{
  "hidden_size": 768,
  "num_attention_heads": 6,
  "num_key_value_heads": 3,
  "vocab_size": 32768,
  "norm": "rmsnorm",
  "norm_eps": 1e-05,
  "rope_theta": 10000.0,
  "attn_scale": 0.0884,
  "init": "orth",
  "lr_mult_up": 0.994,
  "dataset": "wikipedia_en"
}
Each number is 128 + 24 x the weight over its row's rms, rounded and kept within 0 to 255. Layers, rows and columns count from 0. Numbers have three digits each. The size before them is the row's rms in percent of the matrix's.

# layer 5 attention value, 384x768, rms 0.0604, rows 135-168, columns 256-319
099:114088151120117128138169140108130143130155102143096102123155158102185167075137101143150141078164119079114139110102158151133162131154127113139133141121129109121113098118155119087139121142155131
093:110144081107104132161117146073114133141129099102111157121163095129159152147069145107097092115126141121115110131109105117124135102181121143079113136098116147112124122129181133130116129158125110
095:102129101062119118091159104125106095095135161158086140147128162134130099139106137171084126126144131125100074136125135088113087134119129136124127132110141140114119142120133077132137107165112150
098:154143132108092102090116127088137115157112139145166167096129113110163144122169096125112138129138146139171152113100099142153127138153109181130138121137125142130118134111151050182129151110154119
102:110119102139129136110159123112080119171149151119131150122126121093120128129106166117137111129114148105139068139086140116124142079134155094136152091112121110154133154172105125089110134102136182
092:100156125146155143153101142127108149144150131109154095148114163178164131129067114108092097132144136080101102121151140124152117126126085117114099103151142126100162129137097117157156147126084137
095:163119135100087113092100142111170150112098139143158121143102129124117127147133107131126139126104156096116143121149191117150095107124121125076130117118122128127123159152121117106142111118106161
100:110137152122150126200128130087148094147094108164113114144140120147148101108131133142162118137150117132153140130100132116145146083112092140164086154135132133136145183153130124178132129153091139
092:096136149139093080143109167086146153090112111122146137140151083143115055143141153141125095122151132089136139145092107142112124133115063116127139145079107134163088110108126111114130131162160123
098:153115078136141164166156145145139164129139127105155160123169112141160122161069120137146117153089119123181143132161095141117071140115156105094135143102128112134148117120167151111153133092098119
098:138099125136125121166097133120134142097129130077107121164136123108173111147118126145146152139103130152132119124137127135110127171111096138120154182096090138057092126096131143177127127131158160
096:163127108163132117132094128147092163117116104149106165183110148168098173141153140096128113133102143122106117152164119131120150150151172127120153104123133080116117143069104131125169155157125137
092:142097107058109150142148153148101153134130106156121177089134098144140107124072099093147151103133152130142137123104113126126107079105142159112093146127148094137140085087128095123132156122169128
091:131116120149124134109100099148125121151154122138110116107159138109156188124141123130117155114128132137125128138169147175091089130129165110115111140121129091124089105155119106145163149096161154
090:101113098110133099131146135154151144107129148123106156101137107146114132116102098120130124132182129147099144133122121110084139135124142157110146095132106105109175135107145119132118096139077131
097:139137102131117102138147132096180135121143124135102121145104156129113124112115137166102123127206124111072105117100149118104121153115147139139155094131125121133115129138125108129134133158123150
095:096141096141183110101147140145096160125132143139137128080120084115104141205117133141106115097134120139126198151129117163141126142172156125113128154131134120123102134115152123199101121105148112
098:139121152150124175155133106094149133121160144105173104110132169124107142129078131136190099092112092118145140112104183151109130155122169147158116121102116116117125143130146162138142122119124096
097:111084125141142158110130144125110145147136136111102120127154134128172122128133115130135154118158094116109092160158140135066081153126093140120167169131124112139113106144177113121148117154160131
097:131154123121086072104137147106098100124122096136080105127153081082130104156126129128139155151128079137164133118138128160162124117122126138142153115120110156149091128102140158138136150157150101
094:154112113161179088123111116124111128145173186166153132135119154152177097130122142137123151123099141096086145156202129175137120106152103159140094155162092129143125162101095163118118117150166152
094:106131137118108151120122130087160092083123134148111129135163132161142152102136087120189116114116099099133146144137160134152127106156098169108136143114128136123125094153120140129163175067069140
093:078135112138133152131133131130103169130190091132109116155139141113116127111129133049075139108171125130113151137088145090103148103133133115119129143151135138115132163157115153126135103114170118
094:124106145125126099101131141132125145104150099095170110121121132129076104117108161164098091152100132119123116129085118134139114121109145077127106162068119134116148152125149130126101157124108146
089:114136103115126155133084146124129126152151136132111126119166098152127149089130138163120182146116189114093126145122128123154118116137128145188122133143132072131111136128138088141118165137088143
098:134135098086107127095114063127090123136135155112132148112149168121128176117152105128128154103104121138160154100074119094171181121136154171105141152142122103160145154171147142116121136112096070
093:170151105138127104128139088172143140131136168142132162124121130078117172146118130125102171155141110129110109135121132141125104102107107139176141142136145151113097158151136132149125109109097134
092:116122116197146146158146124115141144125124137116138152134119121121139140176132133114101133117093147115125119129133142161154137155107087145109111086121145161098125152125155100155133132123113132
100:104150110098125113147136108152144095124130146104134138163131109121130108139160136121144140182100162106129135154152151084133119136143127157096090109142111130112109114110104116120101101132124165
098:103163168129146111171133134109147128156135074168065142173103121149140115134150169101131122135104138152140137118089124168123140094078115132160134102132095107099100141137127135153181145149159120
093:184115128139135163107103141097141141111100092178113113130127136127139142105132130138114126153148128097123089111111130130166193149144111166079114133096145165130085105111173085159148071148105124
095:133099096161117174191171113141108123123105092119145114132145130127148085168143118157176155107129098166128145137108145117110111095080092153119126107161182180138178112133093155144109136142133108
094:154160134124102160093114101129110087131117151130185104167093165154155085102153142109163119164138116129181131134088135153142154133144123121108107173075164136172125103159123127147140155115117153
095:081091131078095137183144167076119113124096159163144120143197073168142124128119101134163130149132102163136144130189093127154120131154135085100095145131098090108137087113117156120127142188124129
# layer 5 attention output (transposed), 768x768, rms 0.0577, rows 263-295,391-423, columns 256-319
098:103134101153122119125089147141129131127131115164090119121111097111097119124152135117131112138090108120119135163162111124154152100098095094139119113146151136145142138107116115191136108149122120
096:134094125130113110129120107122127114137174140159119118135140118112147128136076152106116136096147129120135116150139140108123124133123150114132127102129136125084108174121096136169158130163151129
100:128131122151171127140107087113141131134100116097159133140145116167127155142167166148120119093086110127093133106128142114128144125134154098159168122152099131118099097160149111162159132148141107
102:086156116083135106155159130128112197140103137134118130123122101132065101149127153147123147119130139155132111129139118124116115084116089126109159119149070136144118179119102113117114118171143132
098:109104137152129133122171166096113129128100128137104137103125135127145138134124144152104084121151148151106138102117102165152132158165104101109149136111099127128166111119107158130154135154089155
096:160099162127107119151155109168160101128112114149169133140128142134108119122177107152128117114139105179111068105113056116128130170091131190154125144138114127084128127126137125133130128088126124
098:111157150164103091132145164180075120150158096131113135074099148131100123132138140147116189118154136110150080117084167127120129110144141121173166170114078194124103114128147105152132137113188134
100:130119136150103096098092126093121156144145130110163129105127126132128107127083157137115143116159143154124116109201103121119145142132185122104199099170113103108132146147109104129154107111123140
099:135128155114151110101129112089151127130108144113122107130128154112156125126149130120110109126144154083123085108111179097092108155148115111130137167089112168111163141152126118091113136129119137
103:117143122105141130131121098152144103129138109138125112134151125136102137159141145130170098082129088157072097158115106155144110127128112149129153125106141109115130120149160144088102078144127148
104:134140161097138137118134119130112128139115118157113121079150170087130134095082140116141158093131096117134115103122107128104129095109135110118107100161136155130089141134112104150110134142136121
098:139086179117124140127097154167126111148121129122136116068126095113113130126154126143129172127111131130151148119154111103118159133142081112133091125138145153129118164167138121143115088075153135
099:135104166129095109120094099166154131096131115113167114181120117148115106110157117129112119139143146103131110092160115083137145135133117133124121086119145124100138129118141138110142125140130167
101:120133171095152121130132137141133118117141117119149099128128123128118148148125087146152096169101178115114152095099126156137144128176127132126102149146076157140132133118142110141119101142132115
094:108117093172140116146140101214105152123126087161142123121088177152136141154141142115085105096140114157133090123182129153126108091148151085139146166149082128130077148102162173150144095136128146
100:106112122130164161119067108130115137134174138130150113084125102119085137100126155129173158134138111088116144136111130167081185155136125160125129155116089127137115159135174150140167085096173063
099:108108184114129096131125120213123173122141125104102090149112121097156093091113128129115125104089140110133113128152094102134155111104137128118087144160118104142167158086132101135157165109144174
104:144136175083149109141142098124112122129115123129084123135153158136131118135148144120122154116139138092129135134123120127105098083144133130125138139090156171115122157133140137149163156140112078
107:125119122105125098149133149149143091122133130099119123094153153143094127147174130084147125154110112098147161118173105092139179158105117129128108139097125126111145114137066129148185109125134128
104:108096109135139152129114148165126121125104144133130139153183107145081131132170123166165090172174134099131130148120104126102134127184127117133163085156157153064125122134079106146142128124155156
099:096126106146134153087162118149098142140115129111108137134135150158116152176134137175121138148121110126131098109105117147140104163131111154109167124136096135123114107100120111134154137112117105
104:145114087116146096195152138053103078116162115146141100108136147116169124121161155134138151171187148168147133141122084124111123156111143141156140116111149127181111114116169137132114079158169140
097:091140158151146120145099100168158130160105144096097140130133126130133130100138135120177142104127108103138152135129094128108158113140108119141125118122150138140153103124105102117113136138109104
098:143093194106127202147157119168101147169116121123138140140135116130110188125070129136149142120135155125124166211162132100121114137130130143142104070148154125129124111154151146093154151124146141
093:137111194088128144114114141168112156129129109132136092123104103089134109090115138123110135118126124146098176155126134156142160130105146145104136133125089136083121118097164115129131113112181161
104:062104104061109123132147116189145098131141097115097104156123155174147131109109119133105145144119138143110151076120125120100114148122098135091118139122138086157107127095131082115121136174116113
098:154102082108098150135123131139148102162147153144110154137129134162147114142128123174156079109152117129176083123125134159127127138135146128088105112144106108118166095122102147103132152128180069
098:158146104115157094119100095103127099102138121082133094117129138116105139108143117173071117112139113150111109105134121130087092131192110132127133176108097097106118115180133143121101131109118182
100:116119172125141123118135132117096143138125147178127113089167148087155108102188138111172150135130130108128131125124133146112110131146109105108098161143134162111105114155155099144155132110130193
100:189162142114086159139097157195104143135139132108149119092132120092094129100148161135106138121100117157107129143169128122125131135133159148129145136137153150149101131131127103163106118089142107
097:146153173134094122063174138059124187093119132125144099121137125125147136164109162120154143104119131104139162112148127130136163150102115174122172158154108105132116154118092120161145120127147126
102:160148164126065122121128138089147175107149157138089151106079144111110142086143153099134108103100112123123144138142114123145103155172142103105113132144135136109157121139155139164100146125133145
101:133127145089109107115154137134122120154125112143100154103134121173144099149100127129132156134115100130130082108140138171129125117125085136119102096128127104185142153112121147127159121099176099
096:094132146139138136104163120140086086165140119139169109138135161102139110112109151117139144147160088149131101124067163117119100110109107161118159119113072113144124143151145148114124101150136111
093:139142101120138137142115156075160102108120182104161124140113111131134131148190131118119172111081116121156130120123154132133141132095102098121121148136131134177191120129170120124127141084146105
090:135125132127114141127104139046109092145143088150130124136064157158190134122116126105128133142134134169143148098131089109174143124119088119157122109144161149159156195127092110122124127115130103
094:134101167119112113098130159128120046132114117110161083127138118152158121121124143143148088142112127167103129160105155091114144130086143186140126119145139090125122100112126137155148174084173149
098:141114129104133098154081124172175106166091145103140142145083133143128137173110118165167160178144114117143118132159137150134139084132101133186170104133167106156149143139119110156145133148133119
093:133140125111138139088149138119125125170117122075098106128129120110117144176109153087109104115070144129138133148106130159127113087134130137115169154102172123119101126115109131077101124163109136
097:139122113066138116164097103119129111160122113142129135137149115124141166109138119112161087142123125128147147134153089144160076143142080143117148147137167122122123123157146200130139123130099149
098:113096110110055129110163132110121110145160142167127117117095125136194165129164092145130148117097127136089161179102091159124099110126095136132085117074155185110107095119140125115132120120134138
087:123125135127104124144121126060092124136169153178189163068124115100090088121099140130148161097149153206149164105130147143132155131158160168113127121133103117128149118177151136193144136123130133
092:131093151117138116126161123137142184125109120103106157131103117148116155101130129146122136113154125123175147097128147104085149125157131131140135129169138091131132120122056120134103131121136065
094:123131103134131135157165149133146129165194133098105142138148085144079121138142131109139133156095114129155116165144113117122137125133127125119112136098170118122145160162143118082113096103128131
097:121146140103138159093162130122129150104104128149128151143112116122126151111102114107092122100127110131087142124116103146130128116124130073095100146115135112091134129094137118125131140124121117
089:106138104121141143154120127083125132160116104142111129127147136088132134102098136142129138144107152107124154090151114125136132165097079126113129124138176133110141144137128153168098163134150071
089:098094096108131181134106111141145130158133107122100181128097128132099097112107127103096118103128106152172119157142120099125100154109126121095141140086105114127142099115150169128091115173126139
091:097177155121103175069159166128148110158132115112117138107148081072112094157126119156142136134121112146129104126123111107147118095144150155090122117129105125129136122153120110128110122108153139
095:119128125184081164146192140121126157108114127175165131137125092138139102131139160132130135140123131159150143127203173141115133094111108110080115087156151125090164109119069111116134177139119159
094:114150131165105169146084119073141124128106121157185132148157137110097091152112117124164082132127173165125122105098109121114125143108120112132147117169131121130137107124119178123153108170133092
095:098137097130124190087133157118113122123174153106153095141151107101159068131154125131101116167132131123114132140093107132070125103147163139108101144147105106114137086117118124110112081152141161
092:107128150114156128093150099134108149122129127171135137127110118120096108076094153145110103129160147123120158149111145128136120107187125143140129110137140134123103135143167115134129150123145130
090:129088134129113141142158123129149118130169141120129143103079145109104133142097140138154147121119126183070089117169155135124139123116100096064089138109097100128158087111109069139143131133122103
094:108120125061152135148152111130114151131146114159163177071158123110109106135135145100120125128106155144096115127133114115107125116132154082142079157072111115123129137147110098149109141120117134
088:141144149123094141125100125146126149164136134129150159136115158153112120127113113161096132118071119156114138113118137136128130139162153193108148132165075102108132136099064111174129170137134123
093:124138080140108188096095152094114100108104127091146136094149133099158093195112131125099114132132125107115129104102132155175122159132179092116147112126094144142161164106132132088160117143123131
093:126180114120120128121120114146125103130100131134106125120127160108126078146166106097079136130130092092110117123077109115147110135093153160110174170121116129117139117094102150149127089134118111
096:102122171147147099153140129130105120098109153152149152142099119182134125179137125117154095160102139070143115125147147128126120169131047182136125111102146143113157158122094148116134130110112126
091:132144120150129111163147118116087135186106146117168122121126091132117123155123092148156116139127135123093113164170160142131130114151125139137133145117143159096126095132124165137132133113149169
090:116140135131124157104155161201109130120106098111123142116122093103115136147169137135104124147134114106089135097136130112137155171136141152116080131121112137129127119118156104114116139140104129
094:122141121120128117112156125111100161129149140118127149154130171130134101134139139128147133134108120108122150170098130083138102148103132154128129106122096128141152174139152124147151132140141122
093:154127074113150121121125121110124156132133102120140128170101165162160118145155110113064103141155134134132155175129130119108165113112153112137130122119159102126110124140161107081090125159076121
096:135123127165149132089122106138196158124111169191132161141118116175120111150134094098101138119135141092129170112101171115130132078124121147137065158081125104147138143131131158089128101129104172
091:145119073114129101161143108155117064153133136102123163177144144090138141086148114117142119157143115149135138174117135147170109144093149089109109145134122130113143092096151142128133156135110105
091:097126126127160134118113167125124104147116132111140141097150181158153100143098161143141122180085161091131135149107140114111161130123120139117140134128129094122105148148110105105118181138139110
091:126127115126116161166091126108134196139133169107147114184132134095173119150130159150097104117127126119103150139103096143118157105118158151133113136178109133109139136116137095149111112147089129